config.toml
vocab_size = 1088
rope_base = 10000.0
rope_fraction = 1.0
tie_embeddings = true
lr = 0.00133
warmup_steps = 207
final_lr_fraction = 0.05
Each number is 128 + 32 x the weight over its row's rms, rounded and kept within 0 to 255. Layers, rows and columns count from 0. Numbers have three digits each. The size before them is the row's rms in percent of the matrix's.

# layer 4 attention output (transposed), 192x128, rms 0.0952, rows 89-95,121-127, columns 0-127
109:091109132145177147175106178121084108155166114138130149145148118151119094131151132152128118065123150131148122118173099175117141202102104188086103135134121145051143128155136114123135216212105059124116110128196127120059115116112090144111138138169146146171104161125156069203106152101189086147159202169159118093091121133152144139147134134130135119128089145082162101106141096126119109167173
109:135143168101120169153109138116113101140097146145060132112147104170142112141084074122109205083113168168146168211089108159105141161151130157112114097126095142181138112151123138193174155187102146156111070149102129128145159144108117122123157134074115100092097087076162137159138098143118202167107103176046124118100074117173150154154088110099193126146131183185133111154165114097121136127134
098:128146114109170071134118149095071125117101140124161080102137109142119107111157177087139128086064111169101159105118141094164108179105152174138098142129222101147153189157177126183124125102063185104141109132112059146155094064127081176108125096105099156157108127062153130088120094130088104113097112126051075160109156137123147099161121125098163083116149081140170166119143141101106123105106
084:159093173086145096121087114106116163174067178090134125146121100134088094127155129133112111123086087148112162090113170121128186131131133162137139115131161102110119165108151097080157145170071122083139066139138079137142121080131145123097119089139135113147192114103124081149132139095135080070070060069166079176145102160113149158165114104130158098079144057054120169098090149183168117140119
095:100104167117098078140112107093054103097115098116171118161157125133125081110164146107195112115122112133118115129151107127093144140072124157092093100058157094088204117146137101134167097113144086135128141126168083143134084122149119107105164076148113104185121159091191062154121123101116100108091129137112082142120127137144075103154086163158149127187101112007121087093125169121094080130145
111:141145090090071105109091091107140102120106183125102115117058107169146216183103106164060118142125096148100184172135188102148111141137154130110133140122154161140102115085162125142110125140110193126171113161088137112121140134073137089178122108090099139050100111093082138124162117097127161070104133168155118194174109118121070144150165134138128128074116093149106092144052132128134165088096
082:112157123071130161137133097172119119128088118137165122124123113103116176144135166164108114182128126108100136147112047100179107154155174107057170152134089131132083119118142112134092121100124117076201216146130067092107124119082106108131138080124148157134133141167149140089146126143088069122127146120226121085122142076069139084168120101094190078141173138108165132133151115168127129129196
092:189127098128075156127105139147141128100160102147104141111107102135173215125090134111108177111099126180132155139093161126088170120086123144089110161086143121141110100106140111126125145123124160174255117125078171097097145154147172174104105062106136122042095152102182119114116119171095168084082140126145131132141129154141080090128100150079117113090139103163156152091102148090153158172116
100:156144129095142141096101171141143176066145140207130113165121167142045127160141162139117096104178118114149136148130156179094137132120151098132113130095190112122104219115175155124122151102123123193115169186123144180034151116170188134124069150129126090075122166139091087196159152102129162103100104096159104082130175155125117107153144162165147098104110070135117132135141127137127128102126
104:115099106095107092130141146115118123085123165066093089099079127152121139142116116096053143115138028131112125118129168140137085098148134116156097151150142103107096186093138141126116139169097113140182113101094104141117135156214157154151097187108132124042088100154171087111127082120124088114131158093225156113175198108117167074067110129136161093129099122117111158135096127139087116116130
102:163094155101082144101134163137152100124122168068108104154063139121147168193157095108080145102197120139185114103141080118092084111140165123119100126161151077086039137085145147105159106159141095113180113136110180151107125154154157132135099141160122099076122097099163090125116164070112081165162167069233111138146147083097169112095107138105118072128133142120155126138135109151104132139107
096:134090152108122133077132176148136098123147166131089158087097105140167147153046137138088133108143125142146144094159166162183126095157141150112096166171173050108096158097159153141224102122078150143207108102083111099105162133209152074143151175135110093069143123110149134163140106159149094081085129134134116153179162149155129123095151088152148111133108095191079157117130118150105100126127
078:081096123093136077146140178113124047124151252111083105066138160178127143142157138124121128077132063142125089126122140135081152149131114128160141147130080164124128114104120132204105175123080128153150136135140129091120179164124128120157096128082106134127101149141125142165137050067127077112090189117225162144123155138132083105140129157160158129133115127168167162162124139118085138123141
100:202079067130143133158120124126099122165161117219073147171194135088120168118128137128151125060074108112138067126110111117122127137147148127104162135107128141125137110085095087059087066171150134112126126126117173071154137180132147104147093193184140130161079158078130082136163128123132129112091137070121137135140113150134119148107152161224098104119145099114152145065086151121124090135109
# layer 4 attention value, 96x128, rms 0.0877, rows 58-63, columns 0-127
101:141154101133147078099130163087161157166100150116166096136089167127088118166155125109167117131133168156096103141127113159125098148104152104138054131153174141115036094103117160095091157125134114109166123158147149145088130153044140208184175120163125190148109184225148119102122114084131137162103100162113184113168135116097161144110077120103132119105148128134080134207110168124103146137139
101:045163125101096172099130139116072186133122134148080123113132098103155120145125166149131115154109149173103106134105144154084112159087177158187101150170070110170197088138128143130124142086049121126149131119138204109099149097071142185143129126056125109102116154143095098181173175092151137131176142121082118142086078126105173153163118093159130167164118181151150144152149143071140090134131
102:098153147178043148138182186107078142157133119182136154116174138133141146170117158067197092125128187135150035134133172082073156146104117093130116120106102121120159124122105093137098135099133106168130125178115173139109165167117102113112129150115144128147152104093202098172164070091135129195143165150103149086089113109072137122118082145188113182140158165114135141118099075142112125125129
091:076178137157168090157102140151133140130102136170147116097132130115083148089120147156094159200070163147119115128125146081098117134182139169163151126191162171068136103136177117164121167171044099124090093139116172130084128128083152124155137117118117166116203106082157113151155125076201174143162106077116128128048082123066132121098112078147123155124113131137145147098117095130151138075141
098:151137120128117156206111118165147129126145161139146182185196139148158081111104151134156116145129122119126112111105117172118114142083118159095197125138114105112146126187074153111110131182118112191170141064180138109225168121104133137189127172135101133170167152147123125140090184196126138107153100169110142142116179097140181178100149139101180189088108134102116160108170145122147087158162
087:188153092137081169136123160168157082122134127130121144134116160145037191132144174092168092163214156117117172104110094167121107169067147090137117106117111091102159138128153166169130102181137102093140155124157138110083118106148129091136173128054161161076144117087180107137138166107114112084128068146118121175113142181079131160134142189105119162064166130121133118140155088103120135143079
# layer 4 attention query, 192x128, rms 0.137, rows 128-157,160-189, columns 0-127
088:172172141146186126151126137197201104107061131156125137129043101133109159062076129121143177187095148101062139093141186113145141114074136072103088151154128088131141189140155183181150143164154112128161110126088084135170174175138116149144146146129153167132096102196132140122162156145171090133148097099150132123169153090117152135105133136090128165109146080123132103180151143147132130163146
171:119099134129139114078130154156094117093124084142061107182100130094074098128154098125120076093174105126162181181187114113125101143136098163171103118124161178160159097132145125094125128126055158105119169114143100106089113132122150134096065173069048182079137111147059137081098169083120162144101097132105121161103106117139147177113157170176109117152072149113096108097189131163148133138097
113:169177156118099119107128076143143099174156084123100119123152177118193111075083112135097160094063141107110166122090147125129133190150184082043130115096043106075157098144137143115171118195160120125118123106152133138098136140147139103149144124170181164127119138124171152190080201124097135126098168133161132146118199122153118150145150087087150151143143070107099128130123075101151104154158
086:136156097168172128120125133131113106158072104174073160102110110097094122161113158155155110130138147109068106104133142143170161089125068139159132080050100104114067146127190118170082063118133157108137108076058134111165167152102096145096095160149134112181083095088141122098181095115097148155132148116112163174127101102094177128148079096069141146078122197135127156097186131124129103092103
087:147137159038125126105134149121177115149101132109160144173091126151136190170120126130136133082138124145142160124153068175167120071114104103138136133097111130121096089127099082120103048092157095117161164097037084150094133190164155080134174180128137097131141137092131140143206160187123163103135109095160143122143190084079100119136171107125093116169130141087142094123080102126080128080129
076:096173113080175097136178155129145085126114091106114145115132138173133151127191102162070118170143066133100196176089068169170149158152102174107134115177121118112131114159156112077111107146177156127165089076154122159052082124109136145171085148145103088121120105055137187150125189087128116155137180132114165134140161104130133139154098154153128129150157092058127120129098089095102076128109
108:177126137090167096122167131109121133140069088088120116138195144195113081104142151130175109131146147175109127131131125163203112168127095179112141103169152162151132105090171072128108133166137149092104088083118146165118079181134157069175158173161108146138105156109128170187104157088129104136169143088103144187132162159114183132101122131167137151155139067062127171112108091106071105110084
088:098113169152156126153121108149104102112101138153091114093120178092107119080097177108131151125074135117129042103142159082136110098158180092106134154111146068107076163130171177140188136114127149146112126149111175042117142116159119142094085130114196152125128117178086129141121066121085173122068185140131090127125114161124091092140066095075135107081150091162133175152161157183098115146160
111:124119130060092095193181176162107089150092114088114112129118149156122141113164114095090140117184093167150157148140092190207102135116116144157105092118101133141084126053162111118118165124149153129116137121095156165074134178102130103160132155150087140121062151092133177179097142104114112140159102068102140150186171093107179120091075138164111141155087122049150112138105094100098096092107
093:175097112154244130135150101092132131171124147160141127099169134108095165086112140098151087133142134095134115149120127103097130156097136105120105140077148084139148187181109152120118118178169101115167080121098124098057088124128105166152168116127172207158178125199127111134149131140147167100153118114215078124159130126126114058157169139055077133116138115177182123148116145117149138126121
098:167138107085156099108131153136120130151079072101130098113167128147140165124094088074104114156110158146136140143131136119099149146148040159108100155141105174123169159119076082124092178155098153114098188076115059168124134114075154140133120095076083122147164090100117105110085126136184103111142139140139103118084179122141102132112189111124124148134046227101135096115133147166090105121049
110:092088172113146104113110186105162153120113129104155117170059112130053136139104114155150131081145094140151125179163135106129108103134123178161119145112085195183162140112096133123138116161090110084174162212171146127153168128103147129113123156136050110112164082143155105091099101159083199131153100155121153129136083147115124101139140103195110110183060137113071121075107142112140061145113
092:132229128083085147098108119132129109100116118054114100112076092159144097161126103174098122093155138119152181151123129114124130112107108122163086143190112083140130100125118116105154150197145171138100134111099164115138082153127128130139026144091079141130116120069146153178087159113130096057114161120137144165159121111204149186158141122142145201129143134136162082167154128083092110147083
115:088177158109123105125144081111067128131127127118195123123108098128145099153172170149170153080127096122158155141161155162197121123167127133143151111114103085153104141122163085107168098136122170147092181111153085123107168148128099095024143160064177140182161154156127146146055139146136069115124130158123146106105179032135183161111103123179131162121136185106140141099124151131083120121111
114:105099137063139120105182200175066132119048080161112114205146121124085128107145127095139125110152135096147152154210094142078106157153118160127132167099118153148132134079104134134145111167126111119133179192108107166168114152129143100110117168116020132105105114139163160127104098090118122149169072093131126149126121182113185144119111134145100195134056171104111151118135161124094105141128
084:137115146115109183041113131113124161131097110089137151147132084133186090084115120117136117122155157118085159195053133108135118155115163178154112184179148178124145032121098141152167128167097106111092191142144103137159112118162192092149144140110078100125125123123165100132098178130156132125142113115124126133122112137141149129107202118158186192141113168120150174114106081173064083176107
087:137144090105127131107135115124082154085171134148079133106125091086129085123161143187116119164151084074115152129145188154107145146131139178121169154152149109106186073176153143115127122134024068142109105114146163088155109147154092168151121087097119156137170138104106026099136151148076152129061149095125095134117062141172187154136154119162118140110119168159170117081163116154147163101142
087:112100154071124091122152120085180126146116062111191168125112161124105188125136105099063113102116122183158170156136090169145109115146149173096144085112083140142085107126125080114152073134177152118176120112129089168094107167134159098147169165148113093156108165119130179198101140132111114122152111148146165144163242121104141146119141100149110124150166101089111129097046068102109132097133
094:184185119159145168087149146192097172126130184132137129112157103130119103118092117136184122153124137115139091130127150085093149092112124093142109180138092137101157175140124167194122159144082125104074156175106095093178158100122108154062090102085134171131154108183072051089132101137144133197139123148142102122124111192159077111140149153103141107093099149182162140155195172168133163152141
101:140109117090118062107182123131167096174149095130162127089112145138156132109176109125068117172112119141140150164154102196215137145104126142145098037123085143181105135125151068111104081120144191130171153077123121144072119136128156123182125143098098094141088080101159185151076153142126123080166115115118179148132193092093111143110102095130106107163125136067111125124142122114102065118084
089:172155108185162118108117155032112132156126158107118086082115107122181122143105115108118093109072165188162151168178183089159113131104149123170144158146130089110179084169155140133124171147135179101105108172110118107097083156092102125139158123135156181121182172153084144116098123154133133151080124143142132159149138140130078127175121136129154036113133076178110101203060146153143159136127
133:154114133096131148075137133170124094103098045060122081210147140117112136087131111080129117105135132147175157154164129124150068084107164170182135146161118147188125106104099118119163089161130127105154183134133104127152076129114174047145123126100050130059143139123152128133080173132112151107138091089156150143165128118107154108105103120215080102148078123124127118149169150188127144130089
078:106108071150097135115159107164089119101112122197163096104153116093160127123134173143172163155067097126168095115069115143144124139139187134127127108130108134140138123154157127136148141132141116147110132122173156113177134144189085103144199072189156183162097166159123099100124168136149079215123124100139168096103143178140174119125107107160074158082144095121045185113181115100128154117192
087:139189177127110106111104075117089105187126132164103102093097103115111112110119126122134110103110151110127132173102114144111126150172069126160129170125074155123158179099142147140090197171102138122020145096108164119119115171101146112059072144114128107118146133121118124135170117104156116155154059122096135176140100137072126127154186070126054174103112148141122141109171219081109163144146
080:065085164096084130133060127152162136157144143141142127107090153147187087121127154128107192066114146115153133082151173130153108101134146113141165110067140092121038137098107080149151122079150116135124169129081127119170178133176132093111138121142136176188124133117107104162095106134167158112102122116128134118123182093059070163103052103151148129140128171133126122152063075130091068089154
104:095191163122085139090075102156132139107150141062103134166093125135108097103098135142113145123144151125168163152132131117171133115122103121175060121107126150125106066115172165088115122080057103111140124150122102090071185111095132176139106132126114142085112160190072153158092168142058073050108124143100138128111078095164147081149103118136113172151132106054112158117161147159159066121093
084:184177165072081140115114152089089132159116139169114111104138111152140142127065096098180123140177146157071167037130101148087187143158090089092162154165139162067153140128092126112127187100149142160073127148114135156158106111134164133137124100160150102187183096086144114141160184111136141102144166144111102144139116200089143141125118099092207174093181161129149140122102113110150147110103
087:103131145053107187111088144066119146130100183086142107136148065164148163185110102123167175085177130156196121133074131151060158125158161136139145130174124133115121056120118155128155133123114120061159104170077180118142165114161125122147128118132129065140152151119150126105154151137141104109128177124145163085153127126128130108146170149134112148170162193147157201144045116110063117147154
114:131121134115109143154183136135123168085148139110142125204093111104116157147150127073123124115141107153143095162119098144106088110118113131109113170109117113221157138111080176113069103098143117158103088147110101126148096113103082173102144108094105144066096124138107136166069121089123076218159048081101164106187106127090187111064135187147142168146061170135129103109139144146136166126133
095:122071168133170161126162146093135193143167181107129069119112136138137133100141164109162130121094143138151088153148142125153092157118157110092116119110195089163155082124150149133108185100148157148093144164099120136081086121124154092135156134132143168123099116204066103163077201162160117135098097124115141077119145147110130122124127143122130065179173093146108147078093035199182084161128
096:135179121131099174074110115110172095130122136043107120159095132133083138078109070126135119136129116140120141079128209146114104165151152121160135098156143120083113185072145156075151157158123138067149147086177079133154161124169127142087116127111071087099142072093078154103134169098079095097189134171142059145141136119138155100156136075122150140110138093142127071130140188161127176131170
152:109092162084104132088110191119176136123077107160153121148183164112120148224149098137122167094210182153135144150116028131119121130143107167139148136120157173153141131165121079099111105108151091136145136155082109132104134149132139153135143179115093158055123096054185126131169114059120127172164145124129156133123079153118147143125172161153152140167141143108143124046142097114120135111079
109:074160076118102137161119153152120147144104150139168133076128104151111110144094108130127098148036097162109158136113125127059126197138131095141066109154163146164166149039103153118159118139077119048126160100153112143124152118133169153143159154108113112089159036153092130139129111131164100107150143129137102093128160136089114110072205078128138163137158154111142102100143179156164142195167
075:142146113115069090115124119126199156101154123133156140155117113100108107161157140159206147152141148096138133158124101221206126135153147153147132141150127086117112184170177127219112107134148142180110142169108164125135177147126101100124156167179150169140121089071185120143131129140079110126100121112133142138106114115174137109138086106138179118116164197128090180077124070075157122071091
096:132065133122131064160132123135157125120103137159158107177078112098091167140205127125123081110169132115147100148159103137177107119143145114151075125137167170164162091160141130154124112231098110173157175121088109157088085150098169105136105203173103136137206111141100122139059137137099132115139145084172157100133165065145128159107090125108105092146109193107106155087071122132133098149147
081:110141093129129169144170181139106132146122097111101104126096134140140137133191159121133126082157069136170117189163110163152102083125121150170125109138081126162152097124088097158058083111130147112219139126114104136091136125090072153126148145148096107114093199138129152220157170088124081196127105113106180159140153122041162142130096138151133091128133127089171111111079098153068095124118
076:184109104122147080158129171156101149106146150076115134148089099147109125153183162049111116146124068125110124184187095153135118103142083165092186134111105131149122124059072091140105112148101099081151122132125085176122148198112077097150156175138084116148124194091172177114154116101095093140084103066148143102104161140099113161112095107142177096123089138093102146137130108147075087092094
099:164116179109111140121103105090145146138172112130150168117156192106152099157058132148107145128082155114118081125074132101100160144159152080152081118138123120096095145162142101149156153101146067159109072099181164149098138079168143156098095106092152183213160124123139122087137124149145133094080138176154113121100093141158054136082170085122112131123113164143132150134153139109215206079152
096:085133113113100130123158198165121131111150103092145140164131124120131115158151118099125108038141071139101085178127074133140093140162082146189181123133085119144121134068106121169075085127096129087145135113104065152139135151126111109130108185143122121128119135096176165170118143079124128181143144083111199163131154096092155076091070175176137072162120160094174180076107108134084103101108
101:129166197154067116063123146083172161149164140149135149165169169092147135079103185159162150069156138072181100098152093108097141115089173067186128162145122111117110188139141151147098147137146051163135108143122150105119170103191137169142132186163163171140131141100176128130162124053135154091117081144173119102137142089116117140128125096097124098104130129156153198131105092118114134128155
103:126159112089054170194127139168048113137101151110149151141088108110119149108150132148191131099072119143144175161127129155149141110137165150129119146149143131142160116149148182128119144113107133138141112133060162119191161137048104169062164077170095096135105148185055125106108126135111128169131168054108140117195099162115144154097104224154135134125097130138160093141101134086110111119146
121:114114124088170103118141113091135117149044067113165111166149131121079139119067172141136111105199164168055192134112068182167072158120123147121131125144143141128027149070145144110110153162150156106131167117112168154164101134105152125149112171120058108069127126131129179078134133096151116105139128128111183160180111159195105160123149129124144177109112117103114124103147132117162141117078
113:111148176099109114099118137132190097120129088092167145126136118147149118110067130143111090150123162149125223073174146178137138191136106139113092106143128131132150048087218100117096083168181150121143164127072110115156164124118136070129118156121092113142084101176172158125088166095142113118186155129113118145166148141070099065136127091119101155162160145100155126190102099115074143140099
097:110094073136110164126095060137156125135128136184141068099116102146087161096130122076161172124147041093106149134064126121113115141125115125150155114205155122090134139139125115140101062118111078125129068111115141080100114098151094148119136126053132144107194066138122149111111165106174105078134140103124084154127123171198145100131193122140138174132105149075116155095094131146121209163141
148:102124143113131125074103164123181080116096060126146113167184166147130091139086122107137153133159119150093136090134086137141090153070124165131106114110140177144075140057119069117109064134181105094076153145134117170122145136137161098148124190134072149088100078065171183096140129115192124111164103085105108166142138130115119153118186089116137174140106151066087118083127109145130158124059
107:153105087092147140132086126151073079145065120121169135123106107165139119176157106119103149150116133162111133117151076166138076144147164162092117109135167161145204120080118140112126118165162145131102184127092170179109089148103118083100150084113085063110075132102112135063058149160116072125164084084108126145172163087143109156144194155135138173147139167122063100098109159075113130114085
075:159170171132122085040124099146194146100084149157149126129193141098131147124113163158162181137177140094131124128094162179159199068088108143104108132144136170098133156103132119144086114133170071155118096104087165120153148200100128126167123182145175136115138055067168099135137167131113132081163104139150086146149057169147136150170140100079137136128144140115147118113114141092132189092114
087:118074105129131100209159132138092180146174118132115134129104119127148095101197147099097094124087058116167096139196104085106123110130101128154130146157144141136161075128104110088059139126103140107162145110177113155047103106111147133107104080110107084103134174169112144114117114088150149148122090095137152086090236101083116167089106144174101093105092125104135129132082123152085100174167
081:090138170149118175077077100089168161089087132124122147130156152155121161179097106153156152158131149131099136080070143134126125182114191121086107091145164104101091157101122163121194127141180087139055121117120155101172188137174159115137099174130164131134074064139132135129111166088159145092116128117101046130154061166170144111129180118072158156138142130147118136121137156118169203133140
081:124120066111093151120200156139081152164187124154146108123060113176172132102157156092117076122115115164097167166157128158150135117211081152155136120157111117142140036143091086105110139117100174145170142131105119158093091092129113102122134100097105112150112144191115133149136107126064145171126104093117138132093171124113143097135091157191085124138147153115111143115049079078095082118065
076:130106182145164135155176130131075178132134136164135151145113116131156121178136141110118136064165111177163072144149138110134093126109126053106158148122135179144131180126062135105127168102130159102101152161153170112183156125067115108104151149091146068186097121133130135120152052121161081135096104181058126125078131078073131191119090174102170101119159084141173153176150115144157091130139
155:164106153086115146086116156135144099075094091147153113202132168106044161134119097130079142146120163171103179181140111138079142187173124186126174174110147169138122102092081122073177099120128120096110162130076060152154110167146175090175142139151093157052147116163132121071083133138160167124151135118139142114112096176138110166110149125134143128165104105131106104088143144175170109130078
087:188111086203117099166137100155185106106121104145097121114140091139159131142099114085037120229084138115114148111153166141101163141125081143076124135129126136084120099114162109155181153176089175100110132106135128119205130106132126122169157121093154121130149133128135096097204169161081142114109197151158079092081174175142105131148076135082144112087160106126105166141167146132131114131153
100:138142148143174124114085117081174142130093108105110132187149129096032132072135072131093158140136173135092061100070144116098090129057151151134119128125160141108096153114147155129062190122104096128110063136104149128169140153185158143122094160153083106158140074109126155157058125145125180078100115126110083175175089158163149122128178178085160158088122146146150127148154132112159150141120
081:126102137159128076154092121179123103143199103093154146162066156133113163102059133128074084106148118141103089133094207091128126182139101118092107081125123110118119104069161112138090140163122100164121102146087128147152148148156169133169117131116130153192241111122114058110129137161128154090101149129150164083148160133152129126072119132114136084118090127160189188090128078159096117095145
108:095168115117112160103074088116173158101135171168114128109122111122076124178136104163139164051188079150079074141053092082110079113132084149141138120119115101098105147073135195124086104118112110113144055150103112063126146142173136146143146131099135139160117096151115162140074134145130141115092156090099147097117124159144131070129179110078168193137146100109151093117161098104117201142174
091:088116154104096139100123086147145127170131117115092175052108094133099100130123151122156147161165148144120137118144157114100158102147186122149100138092104093104166104139128165072139152124064153058166130163135138129130157158113102166134083078144145073152102160138130119122117128099145038127151089190055167139105098180128122133126142100075109177040100122145192126179112175160089100168092
085:154128178097103075116118164068137125125110141105103127095108231105151144089108137169034108158166162129162109101138139114134086152121166120132080138091113129116084114155177190081097142113152155108086097127144134126126131157148144111120132123162110102154129206113139105055160124093172146114047112127120130103150141138101102148140137123109150103104154090135157131175157114211096029137149
100:125122153096172137110139135093080134053174137089145071219104106124100111176180075166128148079118128165137135066088103103103129120141110165125141169137117125140158166101091125116095131123125121131128102140098111112155105117139093131103078155148118083044098150104144153120135137197102159096085159100116113113094123137108145073175126137208082155146135052073159137076100116119180115181136
093:166136208149109146097145126058128147100122111173102130144127164082192131156117162133071121108175129118169092126187100100120141086117146084110091103188112127096131125164127101074120104157185112150104141072168108124098117114212159128155093154116188127162128189115178103105123154111115094145090131138145080103104193118075107172168145074134131093132180080138146141171160163132119104170110
# layer 4 attention key, 96x128, rms 0.122, rows 64-92, columns 0-127
090:099111172127128102196150093109099161172132084151090148145217133166142117214170162095149098116177130140140115158117060153160087159150136119113101163080100117153104085058101094174097113108132168120089150139140159072101166080108163125104118143165130082148073167141123162156072139092149112103173143112078127135142155126128139124096082142137181188154124131119080170150094140102111102144094
102:123130091126127110095105114128066089121147147143181136121077109106092154098136075147121150133075152125115118089053144110116073123052123108119124135156157095119167154127148157161148124027136117117154110127120042153162147142165119135123098149103153168146173117093119123164173085138136085124073163132155176060127124067140075123171122102116076055119132149168110112111198173143118161110139
098:137169124171085116142139109106088099124133076144108151128111151158151078132131173113107134093139122176155140192179149193173161124151117154115134120137120141151172117147139103115083116180134149179157179099220180150132117166109120074149107104122128126133087159122142181156160133112173129156145063108089190182101103115096170163131071163181146114132137161096160105124020114169133102136116
100:073097147108171156177119146149131186186179164147103122097103134126133126095123136150166169132144109065138072050098150086102129138110150136154106085153134133069154154095117152087160146142158122158068133123213207115146144073131160156122144149169162117172089095180137131156133125112108120104178148174112066117067115101140100133108169104113135137163141104151101138169091111114101106168201
115:129117188056088126165123159172147162049101132074080146156115115129100129140153101117126119167139112124142113140146073093119103124160144172131143099120170181157109134104080110097189147176117146120151196157139097129124158160102200106121110155132110152090092111136127152140043133103139152131170122099127029118084121144054163125110084125169103113189124079088085145104104122150084121122118
109:072121114068084128159146196157120113101117075121137102142108148157087065145146115097128144075136152173087177183147118163163123127154103196170154115132121196168157101088146117082113112063113152092123140150105089163078105160100131107119139138109068125121105146077127156123090071160137122140104093089067134186134135156067134157136100155182107147160084150054140122133140120142103121115074
124:104143127104130118124172179169127083126105095089129089160114123184116095137102129122106134133126149221079175142151109156118066174109101184137142115118116134198159099104138108057126106130123215059135158134128116217132125137094108091129140143141087127093091164121134136129116174103161115117143109099080139142174144128122150150098112130182069161172074122087121117149117122152070088108053
102:142108108179143155081140084118177142196169146177147133127116110112121202066138151098123161139135114085155118110135125109118141104083174119055145163102108097081186156149116166130138145137116109127110138137091126054120138104201122132135131165177193150128111085129149102122160130155138186123153126159160118082117154089173096138150183133070150145095214121193133109141126138077148088158181
166:098111126094147124129161206153142102134082093099127131165098177141075131136128158123135133125143153186123146188138106172156112150138077177144152084129105147185156097132106101084117074105121166094132135118115115214102111134118151109127177140113056097106113172129167158147126133138161116131176110076066143143140144095120187104114098141190107129171063160057157101140133121154085069103061
102:153132179142091142148098083094139082156107148174143136107063127070118117086095145135137106146119165108132138121134135149160119069124163047088165156164137122114119129217165192081160126144079155159070122121128122081112144126150117109108128099201218157133151158147112065124135108166102107148124128149152098145118135107098151105171159118088147115090191102181110127164118191147170076141132
088:104152092161131077098127104104053138078144148131177150085091128117186123111097127099184102114099115135095130147154170136152174151066145106176113122074131168071120070198131098138140147135094132133097130202120160104103135115139131110119180100136108184124108146103141135198172071148132108154082098068115142150128145146149126097149066127172099089096096100070084141185182117132109127094122
109:133072099097150131185162193133110149130107092067125091157155192127125117173159106143100102151128107191150115162142120066121101182140158165108134142126087138148130143141119069139130143156172118099166185145144116176131099121090160076103166095132090159110116157096142172203182133117141110104165120146116093120109131125102122129065123133140103127210107109051127103109096062112147055082122
084:099080113148174100093108081075149116162075121105113156087130134136135106102130167151151170130154233119057094097080145098122100166082158140219083152152208136109106129130111108166181107063105137161137145111174094200086125120101119151192086150116141090163146167107123096119125108149118140129108157116143165114060132142113114102141136133116092101139135112140093121136112087185141162134135
097:103107118188151145127124190150101125084099141183177185139079087166110176168172148106153088149106105184091119131165174097158181099161130119162119117143098108139096138114068150093178129168098150128146143131050084150152112105082095121157153199150097168108151160132119137175097122177167183140180169108121120134104103074132154128095092094148137077057174127125145133136133099104149100115121
085:091100138075138056144089148139110079120065051126160128134131158172154099103065169166096139173129175106153103061174164120123136154169055143131132156127131150160119156196148130074130135096100140128148211120143142188082108112122111132153108120107110135122174104124111126126100122115170123067148172148099105132125064098171104119083128119163121148172068102102139069118168132155142141089128
079:090139101128070099071125097167146150071064067133085115119128125140189114099114122139068139180085156146089125125141207107110098119109078209176114165114106153128062114170158097197150104108124113094135152121168117150146088126115155124177099086095097144127139120081122139163096143098104121069099093158138101116107145097148074124141134149138150173112088097119104138171126061154086109102091
098:099176149152122136135116136150181119165132125070164142112099140163132137112093179136140070153108141127123143077073155108146126123126158119106117092093120068112066179124161160112154096149117148124138120040135106169186156122157079092085139107145159133193118073147117127144159182192128104134152151150138073134195125095112130044104093117126120111113214092147158129161108130151105110052157
105:133121118071087130133151169143098160061102134129134109172157175123097122155146097092142126122144163167130131179191108112114119159160094137157090165129133203183123129103096136087126119126136110107124156200141089131078125144125158124110155154092085116082159141109110110106054124078142196152102138085106109146084136201079131183122161176154144165163057153111129097108184125114131143151049
096:119166118136133104112142132132161102177160117117133206095088111142142147075094202155107174127133125074116122095063173101150087097120171099114158110134149050053108159148141118145150110115117118151153066077141148129180095129169101114122123101164163157138122123140151132169166135198105082118129150166157126098141130075215107056148134092089126109091178107175147140122100118112131110148185
114:098126164091113069180126173171101142116093087092132121154057133149141129119147144109162119169156105155106175153135102182164086118148132159192153106166125138164115091077128108124108128129142175119108133172099131182167150125078149101104147174158078099135119164116150199151148102089118110159153132086073150185164168085059154166108081119163109106193120139051104154107099131106085101146128
093:182117102097121152154184117149134084064137157144188162068127080109120151168099105114098146132120194104105145144071070142174094180103111084084170145174130114130192169082113136186132137121143120143131119126110116129185124136137117147095140133176136120122117126099099128142170100078138120168146111123200172106160149169181085086119100153128202167140159183150117160064149179112125089146113
121:122133169121122106126156161108190113144129051094113118194147156105065149148138144143097124161138142154136115164146137176115104164146127197131149092153123145147106098171113131074081042153124127122201131098097126172146055182052150112171133133111103180134147164131159149121155193170090123114159161105111150134158167082124159141114138072140061125131101169098145103071104109120122099097106
094:096154076161112139151042145151147096150123096138125122103155121170139114114093156188137080119116089053092120113061141163124104094119112084099092131191131114127094176148114178122131126120139137093118095083158163120148117176159088141133132106174177159142187139168136124103150144194090128096126197171147171142155095167176099066128121102069146164097157163185149100111150162119153167155143
095:175175163128154174074131133094100131108123118163104168130182167162110133152116142112172110142173098119145132223212173175156131201165124092129132111095086091143047145136174109133122156156179130117109146077112145141175129133149093096136168138172124128121094141063139139145115114138168139117170139103125190138076116141101198139071142085114138107130145132126151068102103164180096116150130
093:141136135092078124164139134170120089106108142097072179120129132115094194163113140107172158161110127076058065076112114090083184168076114092084110126149077138102066169177117147118183157162131093112142172135157122116120120117161146158125127111171121068089091056171119107123111107091164113121151142061174090111124137133150091060126130098140095068167154106144112101108113147120109162135152
105:153099154193122177151151077085079118107128154128088156144091124113090127140150169070114153098098049166094139136163106099090158100168176170121101124120122024152111108125119089135182101122071153113120153148123116121201142104125114101123087169171176144148142165148127121087121095149142107153135127145135164120084120143145137146048077176131135088089126129138216130105139162154092134158166
111:132181110158157205096159121070118114158159184120103122112157082159142104091099113102099120101136208091095115103134135102061167113117190079081078148108169090128127110117136111144178097092116063137104109148114154092141144104152091113117100120118126131145152112121143088125122100077179173167099109164137142118072124204178135083137100111158162099120145085205127165112174120131156104120182
083:109133151138140154162164135123185160131104138122064140162164154112140088140082081176153147130176181133106065119192158088129104149116138161121076080078097148135129164144108019118163110150169141131175116132151134094085101116116158124169044106144141130127119143092086084096118151159086181114122069098130191175113186156143124151141127134126168140125161131167152110121130197122147152121088
105:120100134131135155081131154128052152079108167165147096137053176133095164114136114190121087170148104135148154198105131098175156151105115131155181097157096175155141114144084112119167146120104112099123078138139126173158123147053147132129129163046108136116172119147113112116090172185156195080089114097095137160124091122145191114139163103126153119133081107140165082206150117147114122098105